{"n_layer": 8, "d_model": 384, "n_head": 3, "n_kv_head": 1, "head_dim": 128, "d_mlp": 1536, "vocab_size": 3053, "activation": "swiglu", "norm": "rmsnorm", "norm_place": "pre", "norm_eps": 1e-05, "positions": "rope", "rope_base": 10000.0, "rope_fraction": 1.0, "qk_norm": true, "attn_scale": 0.0884, "bias": "none", "tie_embeddings": false, "parallel_block": false, "init": "trunc", "init_std_qkv": 0.018, "init_std_o": 0.0, "init_std_up": 0.018, "init_std_down": 0.0, "optimizer": "soap_variant", "lr": 0.0101, "beta1": 0.95, "beta2": 0.99, "weight_decay": 0.05, "lr_head": 0.00777, "warmup_steps": 83, "schedule": "wsd", "decay_fraction": 0.897, "decay_shape": "linear", "final_lr_fraction": 0.05, "batch_tokens": [131072, 262144, 524288], "seq_len": 1024, "doc_mask": true, "train_tokens": 653500000, "steps": 2230, "dataset": "wikipedia_en"}
Each number is 128 + 32 x the weight over its row's rms, rounded and kept within 0 to 255. Layers, rows and columns count from 0. Numbers have three digits each. The size before them is the row's rms in percent of the matrix's.

# layer 5 MLP down (transposed), 1536x384, rms 0.258, rows 1223-1294, columns 256-319
102:132085166143129137147118094155121166140158179055128156157061242130106077111146179081148158090106121170189148081087156075161130126113068138177126113099101066145117108147114150121112121116125129
101:143139091101162117086153182125070159126084107106147068159123159156147103176100181170111121163110143135088102141163083124114122141134135149156123131073155205154118119113108131112123050091146145
099:101147126087103128072166095095118126046168128135089084141147173127122096105123122152165100059099191100125172176114137112143133108129129140094135090137130128166084144097124136135148171041093102
107:111176100157155161099128141134120156173162158114093129170149107105074143181134142136155170175140115135170122072161067169135148156118093146133129139149135063133154108077109159111133170107173167
094:158114130083125132132111108164087156108070157074116156147163159132111108119080092089183162199142100161106154137098142155088186171101156091092119125102139190078063134112156167081124122114161122
097:143084134190067115153090136131080114102117123161143132136117121201153172123129148082110204101168108112100149123110143118114143057179152127122106190151096104082119107140042127090116119097081131
098:104072101131138090114098094097129115124133101171052130178113110173153132199116117157161166117092119080100090152144110152122115096148173119108186154112080128154161087167111166151106076186127135
100:134105167146162141101132169099138139138073175116091102171103219138117108165089107142191141097133110089107130091114184074186115138127101116135156126114106128154049131119070056125108108131170114
104:162153163112133161165140076135069156185121147129140096071083118074126159202144142143176181132138119108143154090140142103180163167156079112114155147176063110150155152059134136101116094139087115
101:111127085097107065140143078127125141111085042086152147148160075087128119124120102156134115191070080076126127193127047150096133116139144116126177151126144097168130159120099125160136154145120167
100:093072175123091147140148157128117165066108155111182123129154121093152121110097066141081152146168098134120098142133088085125147184132140128115124095091142058093149105093161105075161108182080167
105:072119135138105151167118150130147111142128131101000116111159176181119127120103108171102132121160119165075108132143151115131083065118083136129145167140139186143110187072126148090119135064118125
097:095136158113093099104161159074168126124144112149110114127111173209137125187173126090116113070113146152129118150126111170145166157124162138191118177072162115104097133136168099093169055128085124
102:094126133126110149138099157101085184076145106153060179153162134188162072133107178176132168078160140126076162032152127183175192177118109116039134113129198141083143154121056151143084114090125075
099:172066164119142126152157042123166107191119113167117086165112100097136168151130140105156068119131198105094152093107130137110151095123160142074132098255092155150145147077122142100170114119167169
103:156146127156092166163132168139113155132118199125093131118090160031094113123128195097114172166133133106100103182124184174148126099134199151111181102140150173153095094112076191141123041118142113
103:104107115111185063087164138076141156136134123091123204145101111153127126117144123135077155097106128123103140167126149081165125120163093121068142128042138186126141089125102158163059100053104138
101:119119177127098149125152126045140087201171149130167133105092168139126129158079131126074144105084192125101141116067108171134164129152146106082089141119123119134189155124116134142098133124121104
102:188086150102100082105116143135112114155100166111089153147178118125124161163085090118077130116125146088113106081136155142183149130175143178174138118149114098084139118086113124149094146112154134
100:153085123123102146124127077111082108110156118174120156110103070097098126233107147118111148092127141097136151067142122086189114132100204139133127060110175152178166150118155100091133147103148147
104:087115067150135084111147118176164131156099127189139162137099120095109142092129128114191137134164162173121194132131094126149114097113092119093159167065146102179132085141156120125080132131101103
104:116056087198126090150130109108112097168104098126114145171101151134182226167151127148108118070096067079112101118187120128122158088136112115135090115148121088112123051099199137105107114137134150
099:162110097097146082164144071152132079120141140094128061067139062137125137110162113124116113166139157148135117162119147170094121143138178098121133171164179117134093168095096110108088139111088161
097:106102079140114076185136155123149145171151105116186110129135144099101095111143096113105084100158159064126147052130074163111116115071120128109147129117106176178157063123141125078174122097062158
099:142124113142134163096073127125065137170118144081118148153169141155164127116113109095136134079043157092137133138150130136134087134108153149118109121124134205097114142138138097181194133142210115
097:137103113146167132120096125084154162166164161093176155207113124155137084157172135124127140145100119138174074162107100098121122081124130159071107110179120101049056081094171131146149111184171161
096:089112137142104116081156053131116110154139149139145106123120137079111130181154167139090112095148116157095159125108148145166105106118112171058120156177145101145127156169155116138166133075135130
103:145123140207184080138140106125151146132146119093095119076142125107129117151112113124108105166155129126092147120112193076103186152119123118176188200135190112102124106141152080125050108128130137
089:122126145089179147145171131094127123112107136100126179134161076121112077113107127093188103135094108093164159083129167111072116127137120147050110130109092138116128156106145079149146063172079081
100:096134093125089082119194135132035116101134138148164102047121083088147091143037165145054148104152121103145176100099092082143135118164118168111111127098136169108120132092159066138089156127080133
096:077149132083107103130188145110102045116102136112120160099128148114149149116148173166130162094171123084173134123166221131143116149123151112125141125166130082114138164148114117115115091204169122
100:113120107088071101087065144178168122141105130135075073147058118106140111144095083144182096148056169150158133110154194143129127141142142108160155119156121158065076138147142133079156144150130125
099:151112089112141140158129114186127060113112126128153083136128139144119124110129129161108153144181096112118120084121109053164046126091157136140129125143125165138123103158187116154093167148125083
101:113105149089143096089187182154128093167132123135093124116038151142132136187085171130113146109118134139184133142144094136118099168107142204090150121110156132124089153193108166129188146089146112
103:104152131157197152103135089118143119134147180115109189135135150104154148109084139112094099144114150115117171107127146031184139139159216156140128131131072164190119175218144104134166182152126157
101:127208051129090087149175137179121116171158085110093178191170088155103155104137142106114120098156151123183095118148071098106142149125156141093156127147090183093157183088117143108092122139137101
102:141153110069107117140092151173070160125096155129119114080130142125146086117108142145184123157140104174135121092149118113129167090091163084116152161151134134155171128129163089150156131181153155
103:104162142129085100124075123140114099155100138114133125088162147151109145143142123076111079099183106099152133152092100103207098111176190157081192134116084136080089121168148074105150100151084150
101:110116118100163156105119117173140084126105094134150149126083142150143143081115142102071138124144126168114126174120135151151136106117118188124156192086122127094172162147160145098136147163118172
100:081191100141174108150087135125197112127100134078091113100087149110111081123116053135156209143099078125114109129161114150153141159098140160127116152143118165113107144079140137178145078128115162
102:111107182134138100075088113161105125123118108163139141070148137114151167129134099150145074148066101200189129165137096117170046070133171048135125070085134139101119090137188084117132158186144076
099:178175057097165105170129135069094146108100165113088180160105168155142109113090072108127115122189076168114115147092167142109111153096100118160141120149189105107125128168160170146105138168128139
098:133116169130143137101109148110133041122141108155162131137132131131154098109137110145168090189125099112165127158108141112164157132117103099163097118164166102131121184160129046159127116145091069
101:094151138130130159154054132174078135165161162131142129107141139100162148152039175109155137103135118174148114168145131163147165115104105086129143083178116187121095119127080124168135119107142116
109:141108129174155072175154108183144138124157140135110146143176092112096105157147163146165153116137128108149106168087175114151140124130133121145195076143180112123108149096159139111101148095120124
099:074113083099026072079148154119122152149168142116157159135131132078098087107180113151112097135121099137141186122134092117116141060131159071140148142166090115125128120148139186159056148146155088
099:139154127135111086113103129067201097137098100112166156203077112160115200181169124122114096194098123071114116141119152112123139112146146146158112126165155160167142107114166146102097045153098118
098:140144084106130139081130100127174084098138118159188118117046084098117103193159175064133114108115161095151090108163117173158116086135139070119108146085148198108132137137143171189134140116131225
097:148144100207098089109161131088106067127115143137086147121150165116112128175098082154161083182166165053139095145149126112156129089104100191094171166185121147165110088059149188137159103203102162
107:140127118101126130131119126061123092145142124136144124092120160047109107153169152124111146132126125142112125139101108130130152086116106099090116187101137198086075110097127120117090154104096154
098:165101084134109071124112126081154127083107104098194146111173143110135071179115153143113169170092154036096086140176107122160127093149107144120140087120122114120114142149161187125111124124231130
100:122087178173124119133134142130069169112158110163102076086151096099162153149139172089119182143114143182147133109139112174094124157125076117123158108113122141072126107109128121115143120057129145
098:105160135108124098133137100113072140066184135143176128076095106169141115098153120108108131086135137191117113103120075105137084162145154077118050095128161126161126156182153103152150124077140191
101:142157102179188170163136109068119141068136155098138114204114130123081070153207155167127099119140114173149171146145132198149133187110137087143142124147122136147099127150121140066120127135123147
100:142090164088143143160109139172104143180146067117194089164072051143131094149156078113131176074141092154074132124152098141113153107163122107138182182126082087126136153085102142113147179143121130
101:141158086136184066103099068164175198133108128129121139080196205123134117145155094135132083166200153080147123099107071131153054095123133109145148114141205193093088136137153051171150175108084166
102:155143142139177115159098158127133105147155119113095149154062099065165171112110091097121194140033148112198163155110149078106110122122133133119118106138151103071133143181168158162130178162138099
097:161186026142090093153149083168098083119139115108069170162135111103129095179132066140156095144155148056128086111093150115145114117096123121176176125130138175136099159130142076108087177142145111
102:160135148044089151167092092110149170129128180147095103166137100091067154136125096091061120083186132124090087145146095109117152206108165095124092098109125086134106109131172103154166083091170080
099:062112134134085159137119132173143097103099151116116087108108137115156065109080088145075150131087100124144084123119163119137185073123163114099114198162110087145107102079141101134133115187115118
102:047123165149065166071143145128133145144171068171136134170073156131158117181119139161052106073081124143171116166241110138134145132112156129112110127122177122132086117092106092121198099088145121
101:137125088117114136070143105155113137122112153176080084122126156153099130090062098137145123127097132139145150201075150121123077144135121073131135194082123175108144106078111115126169129150136155
100:210145105111157127120103136159101091098105115142119102140161079126161133158110086165118130156107170134115141121128122115144138179123073120061127096126123150192088180106152195197100124143186153
092:176101058108169125125121152114158185121130111167110116162176158054127130104110089049108106118117139164138145059142129066151156126178165118096125084132166079140131129165126142103150137090139155
100:108162116120130117170138133079117100137117088068181105067172145068171110148151139156063140200116149093123169178094151109147154142053138112140139127129091084130123118148150133144122066130127134
100:106100143115168098135145175096100062096132133084107098185096122080129174168117146145154147160164116167146147110096171118141089170115088110113159118129083115128114084130191152150165116138107140
098:152147049120079071191079126141174165069071138086203153122147149098075165036134114087122125150187107106132103147132153148130133157115128110121134087119157171148143153134100136201138104137098125
098:130049102117144083114068101145123103135060163106119153144145140173112133053068137173095113130130167141098163116134155121170143175076129087098126156166084101118119198136093167133112090123078069
099:105113163114140142180112084150112160134076140079202103169111074116138164153119149117166203151169147103145096137133180158165147099123175139110130159088128148170170121044115134187131157100109155
099:157110125065211134078155145132078143124120188156167102195168122126111148157059157157151188172115078085159092151100169108145124149100164085155124098116120124116118113098092111134105116143066095
101:122140138117181129143117150107159137132169155141105091067140079125186100133139131127102115153141085137159178145120202138069148131114180165185146100102168125133168098162067124200111093084090133
098:110081086135082137113104110167084092118107080148187161141082091134149083114162131152124100070146121084126162104110099112155098126078129129114153098129122118211118134199128147192147154120053152
# layer 5 MLP gate, 1536x384, rms 0.254, rows 1224-1294, columns 256-319
100:206154183120119081077160109076028163139099093118113091142162088105131096131099122119109102142107105057078131166179073121075125147165171195099129148109079178094111141139155136170109119119146151
103:136161088118167139100154085134222132098128143137118096116154138100115122139105120133106162146102102119135090165175119068115120098137088159138089119115167119110084176129126077163171129119109072
106:156207135182102205081145118085104110133091187108143110120092132074119110113086116120149092140076163153130129121134119094085082128166130124094105174124126095156100164150194123152095135155181127
094:130098117143044130143150155116088099174087089206136093116128086139113181086148096170137151105113094133166193088124104137140074075150132181113112135091107109170154100151160073136111123128128028
094:134119086171086080194137129132073132147138137094161144100079125140139150126075146188101157069190061051137083133131161147078167105184008134063162093153124147192128127121095133116157128114161140
107:096139129119166146106094131051147143117157127120064159147103142142135178137089142150204175127169132158157169138107090154140113156157076123157139148153128108111164170114097182118168126209131121
098:172162137097082097135115124152096119129138166140104066140140192167170116180149164155133124105204122109134113092139126144111175167125155103175136098211114121124152179119094106129207157112134110
104:164096084138131089128187128133134109102093085121188119109115162097175129111168089136113133083102073078188117154103093147107084129125153132142163113125146136139113120133097091121189080141093124
102:112085117143136118106137132162104137102106111134095169141110141091131087112140154159143130071106087094097165166096117146139152175058092106138149085148129114104116185112107171134095104139114160
097:067137182132139125117144086154092117145150133151138125136118122132159070128011172135102162170135061169108073123084140124118170147132127157205185112104122152156161175125083191162097142096152096
098:152067146115163118128168111142091172143178121126099150172094044129076137114130140139148132182150097186106115090127077131139156065105131121119140144102146186068136180136151102155089182116115107
098:115232101142155124145109185116148111129090128093139111091144066130207087147154175139110104161123111132059127131152085122123132132155124087128070129171131088145151111168111172123122121060149064
103:112064142067093085127132134138124115162089145178134129151123125106104081207071129111162167097136134106077106074106136124125105134125169077080142118142066114111121150086123126097145104116124102
101:129105124155143179134170127141127125136153123133100086120154150133142102123126212150140120188119120070123121182074139083201110152150155151151151120169172172149080143154161180136110111114179131
099:139138130149191152169169148097139130137159155101181164073071123117195121117067169136179106148125121145131097114159084071120113139120135141101114086127128133139130108121125135111133122101123130
098:126113111100146129158118104111128114109150095165103125165149048136155114145168132126199124192136216068147102123146105155147081096106075178104122130148156142089176145136110124115150088112167150
099:177155139132205135148130020185134126169132069186153121150168063134085163165153111100117149103160122071096136172149139132102046132104115117085145116129157116135165163146108151137135093105173138
102:149127138181070134110152116150123196142037104093121082138134113076165129088069137116114134128140088095061138060122185096135195157133159121158095135161108088089125154139103142069173130173120126
101:093128132101128122129152107130124099117115228146120206170167053132084129107128097079149094068165083183193144148156095092116126188148110129152099072184124146177114122119147097123122057139131087
101:081134082105123163120137124172127104113128106103112142089075145060123140140129105097112120164150125123139107136192167124199108117156174094063106126118130144116105152170098131170139145116113073
101:160158141155074089128139104134109109113099052147109137068180187124076083137133132132127090100121148153152121047160149178060180166122087123126107095059158058098107101131145111164114117134132100
107:123135097110122130125139130135165158127153137159103084087186131187105142131077128160089131123190142086051179153158172113149086107142142144172187145163161112139167081089130137103120112181111084
097:122174131149161150154126127188140138101110143114146080124122143109131155090151141081117076110125131168150123131038096119143133137127115087088093154131130143123158150134140117124148111099166130
105:134169104158120117155121131144154089165163093082128157157137033147118070156206116136102155093168136139087096122194131088106132090119138107168100167187157109101142109118098085170088196096115042
095:113096078151142078112131125126148106119124133137123111149170118129120160115148152175122129206147159087149100068131097131074114132170110150154150147158213157149140162108139143181075144180164135
092:083174144155166111124183121128118122116102147227069070139165193158097092117165080161111112121151079088158135166160169160160099116174171134078170167143188077092136133144118081134163077122158086
098:149145120075151174099123131114162132113112137176085075096100149119130115124137141086080049188102116177154142150160155085153118159099128180157136092118155181112139153112078185117128105155082104
100:104129108095128136141118156100144059160099138110117154158118143141168067159178136161179095150133073092151105117152159083173191094121058147152153165072129082099159151116165150112172096112083129
100:144113127107157155141140208087095117131095125151062126087118185131116112125101115107123125090129139120088134081177139059185215151111102132124107134135112176136179156114091147160093099111124128
097:145165146115163174157123131171150089110170136196081147174133191161188113153083156092097191054182108134103105126111129097134140126128168143174089139065136085137096129143193105093210118118189123
099:117166140167111162103147127112132143143169151140133153122165065116072109134128098134134138112131150132116124145198103139110149101144085091112070122137115074154166176134139132129118111150119134
098:134163107144129118131132122164125099153146161104116135097074092148130148133187093172105092186114148166162112080180149146120195150171118059127151153151114130029076162101113158154120073168153080
107:118184174187083160118128158100126105123128130112135156111109113111112103109104177144152181133108123074132137093106128117138090152169135159130081121115111163103179097116130105129134143157126093
100:182067124113150182112152150089077111138092125167111101077139159095128103124107181187158179193129140066132164156124139134127183130105051121101110079121162158083102110083103174155173164110131166
107:130173144160100148176129171127123075102100153124171112103076094158147101136124144115131184146100131146102191113090087189121088102139063101100113077211129124121133071064093114117081141099145143
097:081107129179119096140166125076161097192102154092078123176084144114132191110166123136125112146120104072080208093101144135121103172152102114124114110140139106134153139117079134078099120092139111
102:111143104079106112145101166089171110102119193109148187123144148145130084119136095113162124116083156151068085129133106136091097119122081101130122141146099121103111085111115117179087142128154094
099:118117063117141079047115108115104097126144176166052061097106152133102114127105104075121126066157121129116079114131086118175132159148087156158129146151104198116135152169107124099101137073148113
103:169154084117073121115067150167153137158115157116152085099192061122120122129106110087111072102162138115143112102125120131080116130121107056081141145159093130141094111111115213135146101133136120
100:123108157159139072101110113080120081159138135099084205138063152124082147175150113122148157153133079143191141093074091122127172162196050135127109188090140122137125102138148146080121137125172159
098:157177133110121137115088132143127136146086175123147060105171124116102129131031155129140162131128143087244140160050130151180112105115132120163153104152146151110103148118120113113152108097135120
095:106186165090145123147171163127123114150143130164147215076138142072055141122120091092145076150128180107119083114158135091025102184139116137168144129139132179107109139126124105117038144164158098
104:167108167120108084161127082149135123119185183122140067135112126097142177056170126108128083173131103165127105157052133129170113168152205144168136165140160102194128118103132133097101154153130095
101:139134116187077188101136047165069141143127102150155124122134197126138108140120149167091135086112176162127182150082095096091094185094133114072114128145107133110128116160116134139165174148159158
098:128196116130092128144103126109137148079153132214151137173083128100139081102094146172152098176117079156112121102138164153107107150097180108084208162131100139121139080159099188117163156118113129
104:114187192145119106134122069098113200093105181185149167129165131179132119087136121098130139124104159156146092103109118162159077129109149154123149126151100095125140185096137095131100156084125097
099:152108045138121171152108133092065144154076176107155136141104117123090106174144134123173087181100089082103133145093122111141062172149174167087108077126084160093096099063164077152130112178134133
101:120145153104126167131162110142142179124142122087139178167137154102100167138079169135130113107119134109169143104155111128116092132145102146163121141164057129115163099094125131066159078100054076
106:126179113123195123200176120152124117059134149083144110118160150128122131130134128145087169137190138139138113098112166157158152160151125135087134159150176171138150101127150105117115134108175125
095:136145111131130108110185105203157043144097117133189178126135146175144144166076092131142143118158116118142107082118140137146112107098187102082142140151073101098135069150122167079109120131197125
108:115127148164101131129121143069133172148142135132129146105147145107099062137044122160131142140142123133079132149162109156177140118103104073121129077144097134168136119134077116142141111153140153
102:100127089150107144149130074114165154165122153085164106131187182167096080144099202139108152140162078099129133181158097103108141129117104144108117127116146138149044113138140125144144155115101158
099:118091134113124124091153103134112129097142138073151111137147150077183154124109099091077122152092133110182088136106129117130139102168138105119111169139032151133159104089152149171182092105152153
102:093138130137116028119115164111130136137157109143112127143181190137127126089166133103122116150119151071146131092048183136130139084159128135153064077132116168123134095126160141119237089109113143
102:046129143084172124112131099083132116081134126118075132157120097084128069085155154134173097184106102135093139142182167133101103180142152097158214093131084110146115132147141144144116113163212113
097:136120130180134193093198157090047135104101079232151115150158137124137070149138140155099137137128092150120104107149169145128150114156168086134100109137097146133143133149099122125100114130148135
095:090163087097113118179133055095169143122174171114128115128105095142134175111156138115134141116144169136077124165176124095101085124164055127131195065144126139165160118103098177122125156121154133
101:088170107155142143185200150116125169085137141103180113128134111110125065129147109110182047112083093118118093104148114086125099143084128221149045170146116134146143107113084121132140099097110053
102:068159063119152130074108087091118128128095117136118152137118118115174090064151128110155186133114092192103081183113168129167103063085091151156123131133086047141202125119146164160073126037099162
095:099138152068135112159188185174083109125076056101124181124135106100126090145135096126108099158161100085122113086058050081125108116181110140149151147143062142119104174144090176079136171124086118
096:055114150145131091144072107163093115114103144065114089131152128166105133079131143115157100159143120118107109143122172057104123168131120048136139071147085158104171085127126163133124118128117084
098:128144134138163097105106164100130144174160138143152145120094114140130119125091129114134095145107159063111093137113075134156119100101139102111137114173163101060202152141134099122124134187192105
096:190166091101110120155109138093116129109133174093148143104165104170115165131149101152143108153127163135135147103087130053144112127146221139135130151135044090099084127229153175097171174169171155
106:151117095141135110128135112150101082024078097095101154115118113101113164158151117101130135127141140204160139131124165188109063066137135077140139141125117131120165117112156084223082094144126153
104:117118128128062056141118095169132157104179078133130101154117129164135120211198115077063138139114118112146109179124061202107105106111141098112120088144139111150094082157141165092097158135147128
097:156157141119147183100145134131123150182173125177067145181121169094142218222149156160085107150137092143119126113162124138132135074080155132148068146151090157077067099093111135181133073074103103
100:107115139145152148157128065127122135102114154185132115158107115133104176180158142115188105191088085125122182177132096141162155154100146113217099149155177171140127152142130132205141204138141082
102:082109123118092133169074120115157125173156128093166205161114155161102124102139170158139076197151147125085132160177125113149116216127157093168129139142134080096074110195113160161194101095075046
106:160121112161133110107128100084150089128149167175091121144146085163100130145140127127135113166142100089136152101144138113104143149161103150120092083148148121166122103124130184109110133149113144
100:132178064149081101111106170087178082154126152097135159100158100114124119138130145129177167145164129136146157058115123133203109093134184137139217124138110096122123106088118166085133097133117133
095:133128111103107163172136101135190073195108118089139091118146125073106110106093139151098138137142129136137094117154149104102107075080135130147085118095141175179163122131119160138187146062126121
# layer 5 MLP up, 1536x384, rms 0.268, rows 1224-1294, columns 256-319
100:155128144081065115060168162199070178100132067108108120131097070131113141118096131137123124114140095082152083165092114158135121150148142174116191106116065155123096112130148109107113112146068133
104:129094150151159152133127095102136110155144084087149159113128206115132091128164161097093140113105153141123120178096157155096105111156142162084143149082083139200151136158125090093151132143058122
102:101144128147088110152105107175046174176114082152105114156184162108125033128159157110147129138146145193125126064137109137139115119146096090078157098171145182132113214083167155161158131134156177
095:108102161138098105136123139128102126105189121185139146099166127151078157142118063108127193092160121072144127069140132085113155084151114151175157170138147151133113064093128052152107135152158128
092:108129153164130093182083113157083112123108130160096173099102155117125151125131132136111137086189136097085151137137137147125115143147045152089198105160070147191099081142087162148075139144145123
105:118107077121115174174132167128103179114122126096136127118132133104109147136169084096153143162136184139106054158139154103175145106103100045110094103107164169189145103130182115142151138082113095
099:135131130188106181106106105145129158139132132073039155111060085112159136110139087107130087120117124150200148139136104112117100112160089079120098182102110181142081126131113071186095129171136162
102:164133169131059149105115199051109095151137153106075156164121106133111118111167192100230124137087149117112098114214081137077159136179112123112165160157136126134140121137176141143069089205169136
107:072048124127171098162151112120095148136099171137121166105135120062099104117145173122150107116123134154092096150126153167128098141154093118194132145185124131128176188103196146102156187132134102
099:131110106126107101073124189182110154124134169140135125197132111175155106072123124158162154108119122162152057124098089143080134128100105146184160125106107111098085100202103115165117099125107199
102:123166136114141108146106117130118094160217175083060124156170109142161138118166143128132152135147112186088110149135124107140167061129132151115146144138133170092134210114137121180114158128140138
099:103119103118109106121115082106151007111094193177136124150074151129117108074149172144137088144094170077149121131136119056137168116094096117131145165071181128104126156106095171139172200159118128
101:108127137113171088161164161124194100101124110132104099161174145110170138180145147111132098124141141146151171109140110100130120170155169163061170155106163106129108126096115138132202099176117121
100:158164061088141071161143115160157207139132113109159139094188093114165106139088153118115163208099160110143139181154139089126111165120079088082128130095146116089120094148100076132126084157152118
106:181142110185171103099106139113152222162134123071139155095101107064157125120091120136112119199183087144121126123128101161101136162162142135151084115174179127101154098074114114078157129112110130
102:119108147153151094122097124153109145147114115086142111057105132134121107151068130149152187157088166140142123124146131124173052134082130159097123156105108153111160150096182117095162151129099133
099:192157107141165116062151143143115158131095148090044068105136145117165121071156091114146075137097127115144109081134143145165137073154068091050118080103122199091173134099036120112099115148166118
106:164146095094105114094117125160144123076089160116119178186132111127117099110137089131183079154130111141092094031095154110140134137100082180137109108185156126108132166158132130115135136124151099
107:168150121138201080102132163107105148119115092160134161147122146115140128184130132089137166189134055110187163079106135140060091115150144116101157171111138157136120138141142160095111094169136158
104:045198142140123139132071186056074143115131077162166147153150101091108159097198106126171157097141113137125113102124137136147099180128150105142089156080108115101141126094133133160147043069181158
101:130136103126125096087124107179101112124017129146073083115132095098097076131167150092167136140121145104137124085138101156164036114128170133092104102105113115122114138159101184149106125130102132
101:071177157133120095092123158159145133147091095142171134097113108154115104125128150091168154129075118073131146078122068122142142147128177112131137218091077080141166117092096127088110135147138153
092:091121128108115138162184065132148123100100125127127121126131192089105116151096122159126187174128102157018104171126125120134095149106080132104126120082173130092105103089135154114114095175115100
099:101129162158092104096106061132173127113107146119128116095162131139140127149105117139122109084151160145131120136099081114129126121131103180191174067096159116202155158137143063178148122082102149
092:130108127138155047212153109108103104150131094147064122178140189162077157168159178119110160085135188142138182124108210141129118154172117067108115066126092090131098197137131117063139102114166171
092:128089147121139132105114103069151147090135123165061138109112091067115132150101094089081136112134158087194113145129118149182102079134128148074104109105102173090128170114149139093173126166090128
097:115132142128131110152122179179109175128089121101160101208112137087113119120113114150176232184110124094133086102065099163150110104142106109118117118133255074150114082144139084086158105148137145
093:182089084146096180140140115144160132102128143190128162110122133121094142137128176140138145086151205150057144126168103110148143115163136141125115102144135109105119077132132159085131114118121123
102:116135119152145127140115122141164130104150162131105113163140147135182129168199157153122167045151204108084051140154172126101174128134130112111142126130124098091165188142200092155143045155089057
097:131116119106113120105147137110140122216084142138150163114184127121074122147152137075026107109117120101155155139140122132132097111064172136064126083192105102111063184163103164143100147132018144
096:180083151102199126113145107079101142121134096180037081081138181149144091144111161194113132108112136103115091147091182115086120109178130106125122169142157211123132066136138156140128132148183094
095:143090130106128094101082103111171108113143094165107156148142198119133152096138125108164080111163166109166111066110114134177112097079096137135091087184055129205105148132142119104108119151097146
109:165084138058117123091140112120182152189180074155177096151214091136175129079155123105084124125150099092153077200136123105134108111131152179127059160195143154129107098086095145142157158091107130
097:102197088094157107161129204113110105090144159116130135151152110111135131132112155121114068113131146190153106162131151131102132153128201148164034113069106187219134181148086213135239108199127127
100:113169114124116107079132134181143084072127121113158147101157185116098112137112156115061107174164131103166153116165129127125110120180191128158119147154108162096174163114140167080077155107098147
100:153133197110151123121134122122122136093106175231128154120129118102124148066117106127144132155164089111154152144071089098184125120077063097124154170095082150122068096133133111106089131140157157
098:106111127153128122134140158124156054089110062168178128080114115171156108106085061160166112182202205150120135096122159139128169099067217092131163141164116150120187084155163094105151088132113143
099:134134084102091117108092125103118122096120194145142068162134188113175144138112130115103141063174161115137128106123138084119098170184112115167076087184086166125105149171128156149187124120167126
100:090128125124159185091083135166166184121105128147111152125147136151147103113108161099108143157132144153185056168157110147149117200183111142188119171110185140119079126110094170068113089108165156
104:116143152123135132168131122151138145115122120116123157146137167113126137137120107143194191124101112174116119057104210142136133126199110089116128095146109098168111118190131102106126153127141195
099:126201141130138179113130120156091066161142092136101133136119107096106155144139092105109162081172089124121195108119143077060069151195122111131141103105104067114117128148181125102127095133111102
097:081135164081134165086134094103130121145202109140120160119114141135112170150140149086163086135082139137178139167147173126090112223152078077170218053102119147149128152157064134086074094134108129
103:121108108120107157131144082161200143190165174118102164146123113150142093137136100165104093144179107134113117149165121061142137153101101155137142086133152182141090094159116135061073134122128112
100:175137140120115137112161151078078153145159110210171119137137146117113135167090087117133125083090172145156134100158109140089089132169147146118099177141083127115100131142077125178120128156167069
103:129141115134077174129162108117129101132118087145104176124131118155133129106146115081112112115108102161118084146127134133141155111167170096100160153085119127225151149151124073148156127145177151
101:110143091121090073142058154159173115143131119120137130098127161154066072164148130196090142103130170149158159144149190129129138111187106136128188124092083079129151141160186105099141038143100134
099:121116099103137107122162138148126145140175102062099106118145096113092162174054141120110154078124136120163118138140171083101141123131123154108139126108086129104093115132189152132104080068126126
100:163143118117138097131101113128136118099187078099092122142124120142088177142122121157146082136164172152141172149171170128119096134127069105119095131082157088112105198127170122144132126129157066
102:121229088108168101160190092117117126149137000146141135083168147128112145129107134100120128093134103158119096112146093187108106070150164115134101091130163149184140129114176150095130132105125106
095:168196089073078111182161102127098058192111131119059144135157102170121135143070086126169094126147108166126144115144138133205047150183134151152152170185156172127056158188117103097092075141085143
102:177220140110174111112158100108210158124090118139123091155087136172090097157156188124141140102127163119148065103142077119115107121094103140120140169131142127146152113119100128098099119147115102
097:155155148149158100167124132151116146094029128113100105121112140172053136120114095115129070167124141109100155148139128053138145132071161211149085138055115178135102088087166101170178099044074174
102:074102098120166136160151181138089128085127140094126185099111173080136080135125144098055119162127124141136086130122124113158150118113097138115087100157076088206104140120055098145126110087144109
098:119100148111131089071098104108139140119101191123096124068190185118104098117149191173122083132076141116109106131087139145109182141071148117105085121136107065089172164178192070119113119117141108
102:133127079134127070141147041183110142100116123140159132185166144149111151126151126137109128128081040101147119137119123145162139138059123087092175155121167135136115102108121198129124151108100141
099:141147130126174124074168169136147155078144165145124156131110187104143141139115065165185159113062165181136165114093148088139082173138114142159139190156126136140110123111162132146105128138108072
093:154131133134108120116122159158065137110095144131149121104161153134162165152125141168176101102097147143073136108079152137140140167199154158135101104153162089132113094132119136158155094152154119
112:111128133102145167166160177140106108104122140166124116120177094097185127146152136132200129113062109157124123114112090131162078082096123129102119183126165133121087174126150176095102134130113095
101:115143137109148170120220140121132135154211111121096140120145145124115091161155156116117085144164135126089106064166064146101149103161129159082146140164083138070101104138103177141083076175098094
105:110138134156155148135138075090102114153158115128146118164099134145133202154172144116130130141156124098150178088163148152132196170102129143170082103138139079098117099148109120189111099101120097
095:075137118203115067077155113123102123126068108140147105093139126135141123090149186104107126111040081118129169174114153119115157142230071132103169117116084185111118141106095091182076153099143134
096:101131129096106115134171114132101081129187097115163076162116133091130126126145170157085115104149110109171197166127159114120116115090130080214073169109121123098101118098119073125126097116175145
098:161091126132123137111176139159104094148089091152115112090119067176107108138118123174099142127160056155124128051109114038110149121125130151124142203100131089155102128136117144130135143110097134
101:097113119146149183131125136148125107123097119124111104147117142150119168098180140125132156099099140092114128166074166072162133164086157159129152202129151099136101117130107128186166149143140195
106:112107127191084061132134125113134168138128180130059146087129127087099137179131105118109134163086104128108102101103186132109118086098140090154209107171127130111123170141080019100075135164098132
099:100132104181122146160099108134123061128125169163081155114134115084120154105129119132127155101178123094154135064150186131148115108094134100172110171106107128147119071080070127113107127101202168
101:160118133126099164129115125109104147155101093132095134091171194185142128140103094140173121160136143161088111110157158082104100121170170151087121115156146116192142149123143148131122124167148126
099:067138118117090129124109137111150166055235147149109157181101121144124123136154100116080188116097138105117110137142087036118195100113109164135111095153147103205136137104120154109103152135170131
100:124099091137135123130117176108149170120083139123097114116089102075146187099090125122139137104128130142135180171105147154131089121127089121153066114161115140134145117135149074152116094076065164
103:119117112099079174121160209129154120193113157105156092106104114202130167155208054103067110071081145180117137116086135076130131087161142156140169128135126141137108132134151129208164102095046138
094:100152069107106150112115205136177189136117153109087112161140071089099112161106084122132110108123106134135139143109118133089170167168088118141165108108214152099137142152115102169149080135126085